python train.py --n_layer=9 --d_mlp=256 --vocab_size=3618 --activation="swiglu" --norm_place="pre" --norm_eps=1e-06 --bias="none" --optimizer="adamw" --lr=0.00291 --schedule="wsd"
Each number is 128 + 32 x the weight over the matrix's rms, rounded and kept within 0 to 255. Layers, rows and columns count from 0. Numbers have three digits each.

# layer 2 MLP gate, 256x96, rms 0.137, rows 146-194, columns 0-95
098142166151084118129113115146153158109118049150094123097147155107122109146141112172145144096102110100107132107123180041207119119113202196143177169157097142176122188143166143097200148215124150116148158180088165167127138093157080173101104086133159102136134120149126115104131120154153126154
155151116127097149073084179110166117115162075128070101100099092150116174111077094121053088102168116145116145135144115052159168121105140218175112148147125187167083106108174155123107160123156121136137170093094110109083110144118106128193128106117173091077081125082165076152095147148172118155
131160123093097174125123114158123059116060071132129117118116160119142110089115078206166140107159072118127171191150160106138124137166169178111146183140157080202215099093144129126179151146113151101125157088082108151146148164185158102104210154148143098134162070116114182146106105172136142058
206140197144083147097106153171123141112124139133139119151103099124158100117129115118090140145097151152085204158177167072182187153112131118112117131063073123114116141124073098129123110084130169131122145153158203118128114129140147097062154136117155129147185109119130094183114096131144144178
128139074131090129128115128135162184143135134127191059126099067094168117104135136106135128128169142201173151097080183132079105180178107134121122126117132072060178114156161207108169137122078120149089117063124138194086133118168143118202144136144147080157089102081075070144145105143174163131
098100099191028109150117154074154104169139110127138137124122100151108092086147115120125118120080130094150159145101173070164112113102168146171099163086173083157142142148091077085163164176102118073104176119135113234130121154131168108093126132076113146072098137116153106124071176178152134102
138142127077093137155064119142103161129107101136154152121063113159122173184105104127179104097141098135094126156131119117141138117180143130137133111098044091122148112179121145121105129096113173133101120103130138096163149140140140119152160092121121102117164053142102107146148167157161152143
106148140120091126146139109128119154200140103135211171112121127126125146177141171088141110066131116140100166142117122098171180110170108121119120139060119093122103062102130185084085180185158090214102075150156233092054138154113168098174180140159122118087137141080072047143146082122174074139
124076110141133122125131132154068144108164140120136127112139099130103159088113141098135148116144169156110175121102120093131158078109182080145094161173129176116134074107187078128117107153119152157174138173112093117098132163169143108107094185090179186102138085092133057115187131103143144116
100138073097118167158156139111112135128150095137142126146149123139129077113159127123222089095111130169100090161167097109110152085163148112103074138139068126152083151155078093090133188140130096190086151160112144180144150113083140111115151168136117061110152123120126115101129096134153074118
197124150132126159116128097137203136116163124068119088121113101139146108102098064126048146122214105179120165123063166095126129116126150111100092102170070134143142139116161124124096123157121154138162109082161132148147126201135132102173110176092170094099138115093153153119146109119137069133
157116152122131071145163102098090111129095139145128112133133123172138114140108119175138128126095130105085137153155090126172155076135111185163147087097102146170105172119121059121143129176153102140093114055124092101119120188130177115095148151119128118102145161163137110127098140190122120090
113132086193110126116071129149163189172126097171164091084170110150154119169174152146132147156182081134103061129152169182166106177180107141134107170115212112098088138120146152105097182099154122168109146179122116170154133140102134094156094097208129136138099151142121074088071133087118180130
129092129093116175160111132168126126155150178122174063118151109143229133161101140110144140153122217142183115157124108136101154101164140092065110136150103117128095152109125173136198128171110151087137196147083132164098128194133166120120083138199142177085107104141104118138110119134149085147
110117160107098110142118128122146155132198108134173095093107133130153178037112112126196123116139142094103164148141076128135097119133156128085076066101093164084095098131157140120152156135150170168107221141091181137130100152112132123108148083173142080087113121093157078122112146180153099099
120088149102102168098087115114122130136182076096104161019071113106146116131130076133134115126151136155118141166155060095096123168116171090088055144132126148131124122143099149106090186133108159136101126154177126079093110091105110168085125101048139064111154100096125091070157082134194111112
137159079147138135120157130116137171105127099076092169141137151126091119104131130051145220066115110142158156160147084100176143084125151119109076115151145156105155123124115096110127110122139083163072090126144127159156169159172131097143116156132151148084171174184134090157043119172157153102
138187112180117087134150101171183181137199184083105106103165080137189150095158124140082185102200196199061137159100111115165134120122140095146144155155131136146113142119172162108145118143126119122117134127108123142105110126100086150124090144158119207119118132111138120126105113087200087209
099081181087155087117130167161120123171119155147105143060130142097105145093127070080084134114165068112128092084089117146191108081116125102157120153154141106180089124143155050113179125129091154172143133105128128135110109147153121111163103083059090132107110088131165168070102118114113122188
131149115103078203112136119176061082078087113040122155152148125135176077149147149124131124135176107124087147164139175092160116121156130166099123113084073119186165024127160099135141100074081132183105129122111188162136108180137134133114158106151135106139126100042102129099151147141150056109
118146163111094065090136142183152098114100129130216118145129192122108105116129124149141046146115111073162164136124145155112202142139134171098064144134130129157157091160159129149142146099121172123167112130129139124102153095170127062162129183105110069102084096171158124127116146093161122134
068074083113124157158101060185093187148161136136111146156100153086111083152096126175110147080117123090125141113108134057170169117159190158086098118225126099091151125107193151117129111152137116133070131164108141152135090093158157133133140141135163100125133079159152028152117113082140097189
110147143138147185130096149160113106113093126126185118086126111063129157140106115062225163086088149099151101140124147078105151127120148126148123132131173160150124103105076163162151161102138121085128159111088182144181130170147139131102112085097161088150119112129109056127145119099133153127
162054168136154144152152187121107142118145115165152147155125125076102067171061112117117155108097114129109132155153166145146142120088110145097111107088091114115094056147084162150101145098132132160138102141157151148085151121111150063138140140138138139117115130140122088111106144118110189179
138126137089162184090050144136104049069130105147128156094107154106159127169204122190151151174162164136083116149162136131088163173138112161117134132126087173164141095109171088100101158123153110174147149090074122144155132066103132162162081125130166129118135186056101139116120137151137111097
099166157133114100174098088091102203116129111152108092099115055142161068123120112123129108144149145151135084094166200126103125091136118163147102081137089107118118134100099051125042124163100138169166218106084147083077102130187194132116106136127082141114113093132180120109154095130142152125
085130169107150076136137101163120133127152149078165114099097161099161111102128122158079159133130132136148168165136135075089169135172106151126130160119130125127101108118088097160114114167159100185104154182180094115111123150133106160174107136124096135112168184109173098155076099056172183198
151105184134117105177117158145134091197111117124117094118131104127172106107088148110102162179121106140145173112065155102071131153101128128129093100129121130143113120133140157141140152124117139156113142091113198192119088110079102119120116140094133182113133174098099169073102137107104101136
157155128125076115148076116141164105114094125153084123133186160106128111163132140197128089128146166171152155090073112132109159151137141127159175140116123190162121134172146161126117180118078110099169141102118050097100151158112145142158096068138152166154166168131117124103126099151153182076
123187096123157175122103141130153139121176107131101108129129122051156123099166131139103144088176128124059118124138185138155117111175129206204122164138179141098082144121131151073187187177105161128142152141156142137098110098084127088178138113208147188065076132137143171158116119101169121144
209123152155093152141150192141086128130163097144166097136170134112145120117081172125110144139100130141097083124113138115178196148098109137082064144174044057138157106151103149101136143171134140183171174160152108112103095151108160128159171128110119118144117149144119094132137134167146137153
124137066132118149123109128113094113097186109137079102105136155113137129087135128107154136126108126131149153097093135138069091155139155140128109187104066170144101061109113150173085149192102079168160142103153107085097122129126115099081140080128109164126153178099123135124126147155206119144
136135140088067156194122104087132130102144068163153109106116136135123108083150121133105115086100139098142134162151129118101173126068157136123129107131122127135132159107137165126184147129118106172145119190063169117060180143102145170126131094120087143122155113082131119186183132127087183140
125110090067060151139092131089157086097089110154141119179127091143129104141123110169229162115056115082067081155065122101170147090141118164117144179134120095110140142190125118105128155163072124124169099153108078163174124172126163152156082116128125098096141131156149094193147160138158097105
141099111130151162171117089166116146184105164141121138133066166108153091121129141133110106151150048153093106111139129163149108156108121204077107115143099099094165072103142136070145142111152126147130136133186169128067123147072089049163141087190148127118130189101123101150146100167138135095
161099130160075116175156143122130097113108121105105190132127145135092145103111128122122078117126099163128120128086158114051204142113120143129095194068090043186176096105104107129001143129041168144099158111142080118111176180073122104125184147133174150088147117164099121094164113166185091143
144129144131103120097112166113170154075176098164129128102108123102136104105098146149128106122134159112157110120152066123110188071240165141106124143127133115103108111136132128112124186185071091134107126120095115173114133122134086115160126178134150058074117139127104148105115133110128053098
161125074104107164104059152170121082125113129193144091146148131080107141105053044161133163138101124052157199168131108108201176152147139115160081155149105101106074064155148121073146153093108110098129133147163093133105201151111148123087165149130189105097124140167143201075098128095103099160
120096099125102135120166140114139135098121081158091118104110095154112125098124155174104158117094110116136064171141122126187131078101132182098030146143062118137139148175113134113162134083091087218159113138152123138124123167120117102126067144093089124098150157145133170173139062164140153124
146162072128080140115119135134191089189155118164156143110076152133206131120157128144159154163101084130149139108135128050147135143115128123148054105187138126145084112062061083083075129069104133134103076186095132084116087135151126132155151138103130086154148091122123145138133092128155137171
171126109122094086122107102180173155147067156158144131113136132136131164132113126109159102072112155141144203146086120112197175070102126112156069152156118095143125143145106096073136110109150154113110117147171145131060174163113122129121091084063121134176114125235133110119126143154159119132
128206120121107054143087124140183199160173122061134138100130165158165151130112136154104167092148179120128086168086178126126132058140103100151111166153116180128129098145097094089111147201125129091117098176192108182127104138122200148073151159126128129107107189131091157135157170121177167128
224133078126151185188086181156193122089132177145121152145120117112137091106137092140066064149080080138156118150115126124130129140147145195147156192016152149169107107130144121103129157161044067142066166147117130133094144134103145178142084111118132121122150151080107116115096132097174117168
151110121103091113221171144129128147107101090142139097071119110124128131130040037079126126159121132142100083155151148118110132083124142189042079097135111099091141144138115128142083107144144094119137111146106105157114145119169123074155151135147143072069127112113204174159139118156128189149
164093132090082173128027131149117136118203100150097147100107140152099093085093048109139174145189186112133126085086111117073105125167113110168105129154161175136119142109176124091083159220100083141114034099125131082138118101142193098166147123180111144078137104132163101169120158110142070134
132115077106104125173116129169123097146096149142170104069122065165169084076150066162094148153116148100113131147111177145153161154171114125132081135102124119107064085127128128121147117174153136088123101130080123097130094183147146136093169131126131134082066068178192110126126140140101121159
134148105155133153173129135125087118159171070111108106084149117189229153177132117100111112097171148140156155180117157096130109109108103108152155185175063170102138132080170099132145131170099136157108083112120199147090138086186159091132103127093104157120106116122133101131120189135135144116
108098076149133164195153101184128128090104133177116137118114120145121141120107145118173170094115106116116112141084084087152113108096133185148119216112143113151111154055079107132204077124100127105112132152102093135115076070134121068116104141162118122112132153116086086182132138128162121088
113107115103178138142164123139096147141178128154107105039163145130113069068142089124120094132175099074098111113181179085096125089135133115120096133132162137167137100104117013079137105123111061091195153151088139146104087091153154131079096160148157165110133137127142118166116145061120135187
# layer 2 MLP up, 256x96, rms 0.125, rows 146-193, columns 0-95
095118165089124082110119139079163166137089142116121085152157150120167168096168148140147142091131110130077194159092118155178108123147153100096094110135085168211078139162163131084128130083122134135143158201120115098135107147088112142171088118185173110072111120156175143111150112131156131111
058190114224160097146095082096082073143087104161171127118131141096156159149091153094182179136075127043122118194117098133130131131135111148167139127130212125126068109144134127173102111154117160083122149078097142147092103155161142160128149145174137125088088047140177164106130084103135153090
084116129149128187073169134118117126112142166084133072129105157119090117091102089129094160103164103157156152150153159105148164163136143123164051150147092184136155082115161166108155121155156171102133185091128125081150144163148068141070093164122123142139156125113140111132123090158124161148
120161123179110173118058096145178061194125116130140119105096104123143150166134156171099105136156080194150114103066099124116088152152121097107082114149160104159110126142183175141194131066108165085138109115151171143109091168188105098107108119071195118152122108091115155064141145138121092104
131089089160070119086120142172097106062137135137150090128075135162128123144143134182170131150068059103102153109114097087167163182101149130131139109154102107163155130094088133177080149163074154098146172150142063172073158090102189163135130144078083141113152117137149154155130143208120182137
113162193130181084110150130151083115075129164079111160139108169129110205157115105045132133109174193174169091072135136124090158167090154115152082153137178152184171169120081147121127144132155099154189110049129169121153113126135169133149139079151159132126194178104129146134090167146179167150
063123134093123166119092178112113147175118120152151118160126151168169105180113166158146103108136179123116110106068124136105132132151175104185072105162110175132148168132078123125126163143120094115171173137131184139167151126119133113093150154073060087178150116134087110144108149119095101104
169072137154141120114119072098130103138122159099112133133132079151130093135145102214136117132141132121107126143125176103154098092120112165162193107169060109080178165134196136105164132144150173071128139149084081169122136162101126142169158091148179162083088088098172168121169134075146100081
069196135136178132087109112141135151102111143095137133203130117098164140210140051137086126191179176096099143103112174210108090111151149096097131164082109155117090151140090150139125119167131092157121117179110138093142121127136156135183166148212107168114126104121180133098164076133156126158
071136133069134135091123119141130108162109132145111167082047127098125149160126133153088091177136144064162157145137181108129153148110143136138137108081084128123193085172106122135145128165122149140124136102109170143177135123187117092154101113083088152108149157129145083132120127087143161106
088132112118109112121106109157134122208122107163172110099101084090165168168136181163113141128127107167139113090089142153146137122156147117126139129085103096135156120150098249141182166130143072134174160169087119127129148085142136146116091180149090135140124129080104117151085116149096104188
084165113124117104173115092091112038100142164121213120151152126138086093119122115130143094131101147081139083112105061102166142093165168094126080098162129200101124116120115098138083127107114138186124133132126161146143099191168123156164162169139133174149140107134158162104159112112111154152
081212185133119150156096162141177115170174181146131142184102135153120117066080169109127148122102161085096136087121140138101081085105063099168134108158145156185162105165151087185126137178106058121181159074164152156111162129141183102181147148116161132169159148096112151142144087158168093126
157090149134131114069101106156128089196124186109078090127144127149149135098047117086123124096090197093170097185136167123152092120146059086182132151151130125074113079115156115150117125140140146131129151133143153165100138050086139102155177144118129147114105109150126099133164126126120052064
149126142090155135147066156119150135162098134051125190113108138187104124141097148134107115150133161142166079194177138142159162208158110128125114157116158075100082066104127122119136143117089137154168135164208202116108104123087104130126180122185121078142123092133149120083168139114132136092
139114146083141122125133099166126097130103146102186105128094108117126201112175170109105147056170180175119158123155136155181132124108129125112181102073122117130091107086160131153148144143117115112079138144102146138097200115179062127116158154150099179141106164119143124122123145094154104129
092158177114165164089090130190134106167127138125122186120101154126158180157155136148135137166162178128174110109168097155086125226129123087116167135116126140155150102090121084072129148070115186068113122138142161105155120158179147147141074115150123121154210162178122157059070126111105102095
134126125161156141154141144144154152073174144061083125107185179111089178124143131110127149118150158134124132121166106094197107156091155138159129198170111115128081173132123092157178117101149109092077119162156114118110151111064099199113153108079108079125180147198130076128088155108151147156
114178158119171061115155154162131170125128092149180075141081142151132084125074125131100102113155100176094164134106145152116059161178131125189100118092111132211141124134060089130173180115134068082173152130145143177133126075156129125133111115141110156114155079175128130128115091134095164111
143129074164128086130147094098082135078086133133115131103111161104136073130153121213129117145160144112121094149178188127167117140093123213111133155118117144099119177180109124101110089106118143101137118087129104074172115175125099208163080045155171155063148113155133103126172177095136124168
098133095135155127113119170104129125078163096113115112119168147212118137140125162072200115132124133134083056112084094131118124080123168184088092159130158148165069079114109120157140153098081130146120144157130124174115157143055154150120110140117157127149150149144118109105060140158139107055
156179114075213122107173119142149084133124106155073100110146159042096107144123150098164173104138158066153198122159082161114128199165090088198113130123090130185112135071169134167135117100108167106163116095136155127099175067170079089099134139132155098101162140125096154130155136104085194162
125090131130102196119177072133118102091152152179053100156111110097141103087141127125062106132184078127137095159118159107164103178138165133140123136180146096111068127128145079082135125118088088119116149076120100135179113165096159150111105079117113195179080114124154149162116101137072121204
182137174209133116132095125105125208085143127083169120158163125159141122120178132159149153087131111140094137173172141109100106132071153125150117115090054172142038099113156099143127104105127150114113166104098133131096145178097136177100099124075155141177129157117107183127164149052190157107
165182134152145136114076134176101161140135080073131143130101129219169128143128148083139096141193124231064096159047158132120096127120155089127162150129146154106132109111080138077120150080152149099181111094117151081062110156169152168138132106120109161212084139117159158123121062074102089142
119091169132142093149089124095062115151126114081035111086203089132120104129131080122191126120113130171185097105170124144162129168140160132132160117123151073143094116129152090189066111083115138142125182128193144124096129168098164120061120141112067152114131091155168157103082098125109125129
144128141129147177128142087114113074104184137089108140142150101102127111175090136123153162121157175168084130131117115106104161100151115135116162149080139158122224178111128091147092099030082119175131116095135137095073137082190155134149118190112156090101117087115142088127162182139093104150
119127104146106167107129130185098084145180111124122112106108175057090108152151120126114158105163114103136092092142182122134141146118180154136076153180125192112182085083127132140131155125154193111109112156102125075143122155132110159114158156104117122178086122122132157149132098097146070135
151147071067134116114119109152163125133086076161126132153167153075090147139077162115170120089115093168154107074082096152115078157101148118091189150104175149092116156146099105132114139142162141142109169110155150131074112104112143123118146094185082157148169137095125139100135133178108168073
040138111152133111112158155142142152142135178153068113120123076102133144120148124135158061138133100093044088122117149158085114098139141138161195120187189095126135139119153133102102127179154099167138159150146106150104131163142141107138163134128125076118070168104122122135126179113126141179
120157192089133085136127143142159107121125140116156106120069104140076115082160108144095120101176076117122125115148150132096115204093152109171141149123088140203142064135129155096122144149099155149109104178178153140133107123070117107173158159111139104124071176068086160129152166120200112122
161104107112140102184138116083120109167111128166151119146158157116117134134098145117175142119109188090162126122184133162161156114087097126181130145121131172111009145130119152127144148157132120105138147151085103085173109096193157145131099116131075112100155108141097121122062140085161105056
136140157157129164129114077111112151176149060097162149175136092101192158090132139150114152088068138085107121209094062088122175090110147106145141170143116179126144113131158139129080134119139168104176136142130157090082117115133129134083139160132154127114107159085158166182116147178099138117
150147172063129100090120213153085124129159108086138058114162179136124126087168099048111107091101147159129161151190134112088130125128144136137112150161120140183162152106138175102068145146165122101091151119112119078113125126159159134140151100192134133098086122120125162105141092193113176156
114090098107130124098144110137176136151114124161086150094118137138114166067101149096157113139129117161142127149167152129163140135103062088080122160155123058157117149188071087114079130167114100113152130103152074098112162178149094116190123153134066137171155135164155116165141133137134192153
073195166078098126149067078171089088059145140099068125116177132111062104136102143111145140139221150151126156088155108125165140131114147141092159120191164140068173095127137156139120121055166117127074131156063109111067124143135114072121176112149092187164101101123146163149133091115138143112
121172134163188090115176097078144133133126095133099124100109127156154140106112186215132184157155183137117116139086110116094076067170172111072150116135191134069076123117136145143133117164150119153126140127141126131168148107135156143101159165170091087076135157108155141098148087108113117116
070102112062098107082133189146082091141141134127120100141165093129106113171102090141122160113087095110175129184170057120097109085162147138113126069153100100130155091173153102164177109165060101155116176147181112134129126122177161105156157184164177102125186114197164178086100048110133132166
130155104158100134127145194177100079082112175153149118161125171154108179111116116107159124144138091164141104072153164140209147199131079069107127178156136117107151118147115076127156120125128121119200118076198105158125163116127121148104110119124108107145132139141105144131135136070161156122
149072120095189113120176060141050119167119101127112132094091119147081156099098095109165113170168141110138074098198081123092111108102168168133157135142078133152144120111087160123091155107143144107151103156082114105157145181134170107125070126120157170183100095192114145101098105115145139095
162105117096138088113087106090193201155122106166094144100119131082120137114123134154154127120120076149189187191148137099162164116130112121082121084117152072136099102166119099090116104074224155169144090160155153169100137122125117175149125137121116141150197088206180134122130136132131163159
109146177134165159168093099046141115103145126129197118147176097113154075127125098097111115126143153095045148142054094137185160118217085118145133156166133139041164149129134130104138159135162093189237081099145126113139106126123128109116098088100117114128132106102100126140179183130168176119
134095147119135121119116114104104143098114078107111178098151110082034122136122113128212132129101215088140093204195135142094130113146132131104116172148148136121124121120080104148079177172094136114133129098084081116149128150163134084193200165090170159129078108186077127068095135140147188106
136135128127148072097138094084188155136161161166182055110126152162176045134181138136136124110154147119183169147145166169048135075145106097116133124145120134080096141065127117139122119173105115146130088176134116153160038134105152176142073122153126187136106128033108132122119127101119101134
082188148103170072166116086151134075098058123101161118121113097125144118153104154114159117144085138118147064100143090100166200124127152165071105187164105155167134129122113065168075131116104167097133146125121063130124145163097168113135127167188115160158124116136066128101122110112120091146
192081118109164117163121091141168072139177109094028168126092124135101145098143139183108139221110120094138096135153138153153166111146114152128109149125095061178158120062114066166120126148111131156117107178154085135182092142083159172120107119086064107136132153157172104156094121127094124130
112154096056153105116109047156163107129136113145107122107186082107127177068107134057127143142147165139124146116104131152128088111121134156114098118172149080130147174143167103127123109110090133145150124125175118165149108121092097154179154175182162103180065024080128149082167115154146097119
124118140147115137163162113118100102087128071105122130138100109112150119148128102129127087156081129119079063116125104094150196109138147178188198137136134076123159118131124137144113137146108121114164143107106058117129125141035134132134175158153138155037100148135133214108115153164145134119
# layer 2 MLP down (transposed), 256x96, rms 0.125, rows 146-193, columns 0-95
125132166128137045147196126122116140147130173141133159119135131119111181121135105135074126152076148104162141100161098113208086033129168153111112131136174126160134119136193119109129110147103130134121153133111151077165133173148115123144131099124141105108107077083152156056142107116118177112
074135120115208131123099122127090148123134098117171092143130171115117152067114170071184200131125128190085065128144100158135138155190070088161147141099109080121103113137136142124112219143202159134098139133117099104108159160118145129048130134144201180133092111127127137147131149121140147171
085107080126140113096144155108109123127154077141110158183115138097111146068126116103120129083110094113118095135098141132110159094112064116123099134153111066209144139089114147115139099125124161152145068174156106096057106074110137111072120152118091131157165174109100133140179121110118121107
169082071126179130119141154151122110110176079120185093144089135089127116143123096163125137092099130125143161109165099169091190092087173121141132129152137093121158149080136083210140132081115193129103125117133088119106098137114175046113124116136123097129181117100190121213127160112164160089
156118123126141146078141165117134079149100081115083099139171227118082138176119080172213127137098159085129102155142092115178165107137136082126112125217149125203152125099090095125123103152123143117179120123070112144160109148138095189159118164089121094177159133132191092065059123133168141154
099151142059096126172127143109142085191100069155141120149143121112133127147183146095080171129092083175112115131141122152114123119155165150115116145156155179109153172120123146186155202139093096079100159147194103153117104179098170068078093171109119114147093139123141076177149166135062115089
191180111154111131122092125058126106138112153123174104154062083081097117160112080143112133126102134129094116136160126124128101142111151137142117051072179167171158146102147138112143145091117119129100122127102121157136109136121135124109105169025118073161109160114055127130148071093109116125
165142118101155097133109154134066099141202147102102123091106119141104108170110177128187115147061126115071120137065163199113107150097081192148107115082118067090148125112153115081128145135151158170101130080119128166083133139126130085115102109102110188111147103159194149147128133123142087172
089135154073131183095133131181087080164126210100071138151086149169150145161111099126072137185111146047171137128073100115141107167125165138161143137153156140125121111135111148094132183121105085164108158159147124139146221156140138128108127089126089166105113053088174091081089174173133061123
140106141092098120167114125135161089107100152138164143122067169083109142133123086122093130088110143139118062112162072105169156167114139132088120119081134134097095118188066120121138115135127126084182143115108118083175082158138141152146054193118114073136154154103128102108141100144184131131
179152114061104096099067101150117120072102184137132148086118139114186171070141133108175115117099075169145168114118200152134115134163093150103151130155180106161127138130150201135138146158102180100153125148125174126185120136156158111118153136140157176130191131139121090193152101136124148143
157156130123122132142112138132131149137110202203145098072084166165155104115113190111115136142147144181131124095166114108164139165077106165116100107132147156103148110158094157126152117117095151150095140147148128180137146112105065148158074138128046137109118152169121109104155150123125214202
152175097107116112124126132184110073049079102098123129133135179088111094100119185172179165152120163107165128136084165132115185058099092024120068174135142114113103101163144119176161076143115094104139182143164152087122126179137158121137149099136131127128123139140105091094128093122174102105
142151086167146105144146076190051107193109149187151139129101128126162115128148153122118129120045135143040153155155106173135126187087084086182118157161131079084146085120118117116112067112146076104072145094140133118107088097145102072091146175102124136106150104083092086129113127118175127149
158134138160133121106108110107146149144117103202141132184133163065151060081130130142106085158126175150157087127170086168112117141115138081085108157166177137100118123090162156142163118090089203137135099090044103165133110138143134091104107177112128071112152103158143118174080132119109107132
144143122085125142093088099113110132147161118127137116129155107087125076076147019131077170126191142122156123153160118128136131134125088078108177173147129153114100122128159091217163239092073115167130109139095153147154160128143142110152154184132144113066139105128150108132116152136113141080
098161174158146134147151073102127140148131164071103099075062152064078050125167142130070105127168188132166108130082114116100186114133106143130102118140106152067143109130135200082118146066145183133092059091147133082095116100157144142060083086132132108125093062140131086167146154116137108149
062102153139138073123155172106136112141137148157134112118116097116184158177120090125167113109121132168097169147170133137145143073089149150116122165107183170084120119161124095149170138089125171149125128124176139108173111086127158162137115115214159098175071063131150177075090089182104104069
110099153133122106094158179178155148207121127139104120080147152124077137146144126222074187082162128127134181153137161129100145124143126138156098165133176160130127198134110079065121079140159185096098124120140122154144146150108075082169100102145107102100112121116117131128113175147093155103
102117116129146145148058118166133051100116179166159193170125100130142127153146255085142116165179124059097121128097150102130130101099131063106124149125130105049140121137163131150145144119142120156116168103099136130101090075153163120156178139150084152155136119180163161083110114182089122145
144127143086113043146132154124114163114163175108175116132117139131127099152093112147104116123090097074137123091186125086069159081142142173161111133125159113108149141189147106169116126158093157136176209178160131120098143132151087121113065118087085126071105084119093097169171078114122127158
096128127138077162127119141165135074157165071127142152088143148153109111142146032064103095138116111144096102148184219118133129107116099037128151148083149116123097209133130184121157186103109111097132150148157097114077109179121192123136105129120116153133147139117122154055109137141117182169
164142122079097160137112122104136158090112039119170159109171189113139125162150139105186131113093105127139115146131117147044140098172120118138147072116121135152036157178189127101138217128141074074106114156107104145132097144121124101053129140174131071147120155103137118168173092128148152126
123142179075068137073150147255157114077139133170147165085076142135053144126063147132112060173090123137099114135099138150139074133112119127129208099103152092076161087111128132149098115170114115109214162148152155131138118132075118083107104135134166130109122191162106114134144092144173115146
098162114149069095162132152122165132086159177114188142138119131063186135116175228128154133096142150099137120097171189111150160104141137132124132086228157182153158146140096123168159056154096158144190182117126154134161122149182141137105173087130119189092143162114058133102127192159094126128
089144150090139135096183146152110092093071145139123143175065114110134214154127144092124109102114153102135138171147158151177154106114167070153129148114125087113141158152103159128203139159062096098107140158138107208099208159080151119113112100136130106136090130131152137158069135159089170067
164093039100099142146085100126135109074099155162135133084193107123086183112131136120094160145145147101133143079095130150139119118153162093107116115177098099091159154115123131168155144122109168075151102098112192181163107128118097130107062125157125123158078119138118143107165154160052144125
091122164171129136152180104198113182178112168199148134164093141100162111118070081112187164099121139122097123102068162136146118144172116101143099128101105123160157138108137153094171147151060072149165172130149098105101098129108125173115144115133069119111145107114166130091146139195132105126
145120164167178155075212122133128177122158176142180173120135142129151136152166146119094135082106148134144136132150177064125107120109095172119158110176192191093107173080123114112142096106130111136156094138103103152128076110181124133088166141092156133097133099163165143146091155153153165123
098144094109177108135136133171138089151030179140101135134088108136111162154141165115130111181072155111138146126148135150183124169126091099129161147188161115160105114120105136137133144122132156087209147153141140160129168121118110097117104152119139153139141129147133076079020105136123175104
106116096164051130104154123090056168124092160131133133137155090096120136178109088117143117116025138100131134164096137078137143168147119148159097101163166135150224102137158085048137086162127118109131141080152126114182159086129102128113140141159104156150136114126136056127145075126098144143
125137154057140187118188107130101152134139201125165176165104066146080116109148157109179100116126149130185134122121140145138082098127166115104168119138125125093120191124101185175137106119109135110122076151132102139180159164147072099100139119122156206101157049110100147152120142124167130121
112142110124115050097122160116176129147143099129147036087151129156158143136121134108129111130200104145168124136109133153159174125166126117154134154067103129106127136140149070086108093115121103158111131157147169156109090165094097121114115163200127181135101133162194116164194135129124065091
105114170097136119184118160148119084160109091114120152061113118104109134156116172115137176120163128099073109125184118128103118158156123198127138157157154153149165147139118143163166069116087092112159088159149153122144180156132146074108127143175093120104050205141150097086083156111119139064
131161156132145140165138101085129160075069151103139134200159136116126167124088086158129149191166139084104145138117179138110192069131175177150170158113109125156159178129093118159087107110144116134123160101168116163127120185153134152121153146103097125136131074156183176152101145135132172190
184127109041191110109048132123073110148130039180159103076123089096130143173124060113118123076116115178107149142171147178095086169155172115147126178101129135138134130146192161103102198150092099122059143146124120091165191100118117084121142142131135125135112108150116080155130135109120134160
134168104092100089103135126082121097122099146115099130107140086130121104140090117104102144175118088164133095133109143159110102088122107095116140113193150210110113123081146137120127160147190077147117086163125152056132124121101172154102136110135120141146127142160142130138198133162111229121
127189121111123127056189115085097152156077135191103113101114151086135083092094039157122136106067127144109155112123138139135123122121110143114107111122127099159154093084152042122197143149119110146068139144155138065110206135168193114172117149140077151129075115130154165103184129151099076122
170153143202098149078082101120167150174178119106150159172128105108167121143143139093103115123124126102144132139101119094095133102140157151082140159137134124042163113102143127126121191116120098163143155136155114110130142189116139122056115148138155153101053131109125224165117131133131098159
102097117066146135166087098180146222204138126125116113120106145142157149145105129139185120148115047147120122102144132191132107112154175065104090048154170134140079132128105108174104186130088112119111130137117153176080097096140114088131157149123159136177103128107116070104156127190097144139
154151114166170169112109103126146133172139108157113111120136082109091158113104103092111127157199101133115137113096190127129179044096124075121135017176114108122122158130128125156128043118101152085129145142112117109066110095133092124120127066148101136109161145153151136198045144169124097124
106133105128144104121135172190172055092135210107172097155147081151091048149083138175125167141078150104127069135080134138096159140143112117107135109128168109073120110094092137132113117134142145072122123079113097159117136056205082132123185146164102094150098075136100132133134086154119166137
110092105143120141175113111146173078161196138158091178107147200138120099138089173137147106101174167169057105172141109142153125148179115091106134130129126075134133160110147128141148025161149129084171167122099106159129116182114059036118088133157181156091150119190117074128142116159144132104
114115148123140129137117087139084129097163167081160116105111115097140159062147113118109093105151186138121103096160114132102103073143094207128119092168113149143112127137125121169151134115151201116104215164147115122076140161154187044117097129094181097097140156100028091121143125100129172128
127141084107128145174102142199169137109119096065138145083114108135106138171140140111114197168127112182102164109104123105110114052171114104097160088095136151083096118147190152127083094169163114116111133201123105134121083149152168111099154143149152155149138085104090145162197131114111137160
089148150126095098103137136097119069141113110187148139167105119105142153121102067116129130113122102083186137160149150160178126081138091158133197172099181124151098114153153174148115120111108170162182074178055154169092104084161090176186095145125157125142146092112105067133128091139131132146
095107103145117102187147167097134138134084130106104198065075148129163105111115111133167141125128185109101156057095113108139106138136110088131106078074114144114159138172113108111154217174175106185126145087124143187107121121189157094148171153108087140081140122166084129134150114129129089179
172136103136102110122112129177133108082137119172131092148092145133175103120153117169122135163140082081138091112137159130177082120185168144132152137240125139093147081177157116072080174132105090101149183143160125150144150058125159154131138128127132148066131108100126133170112097147179096123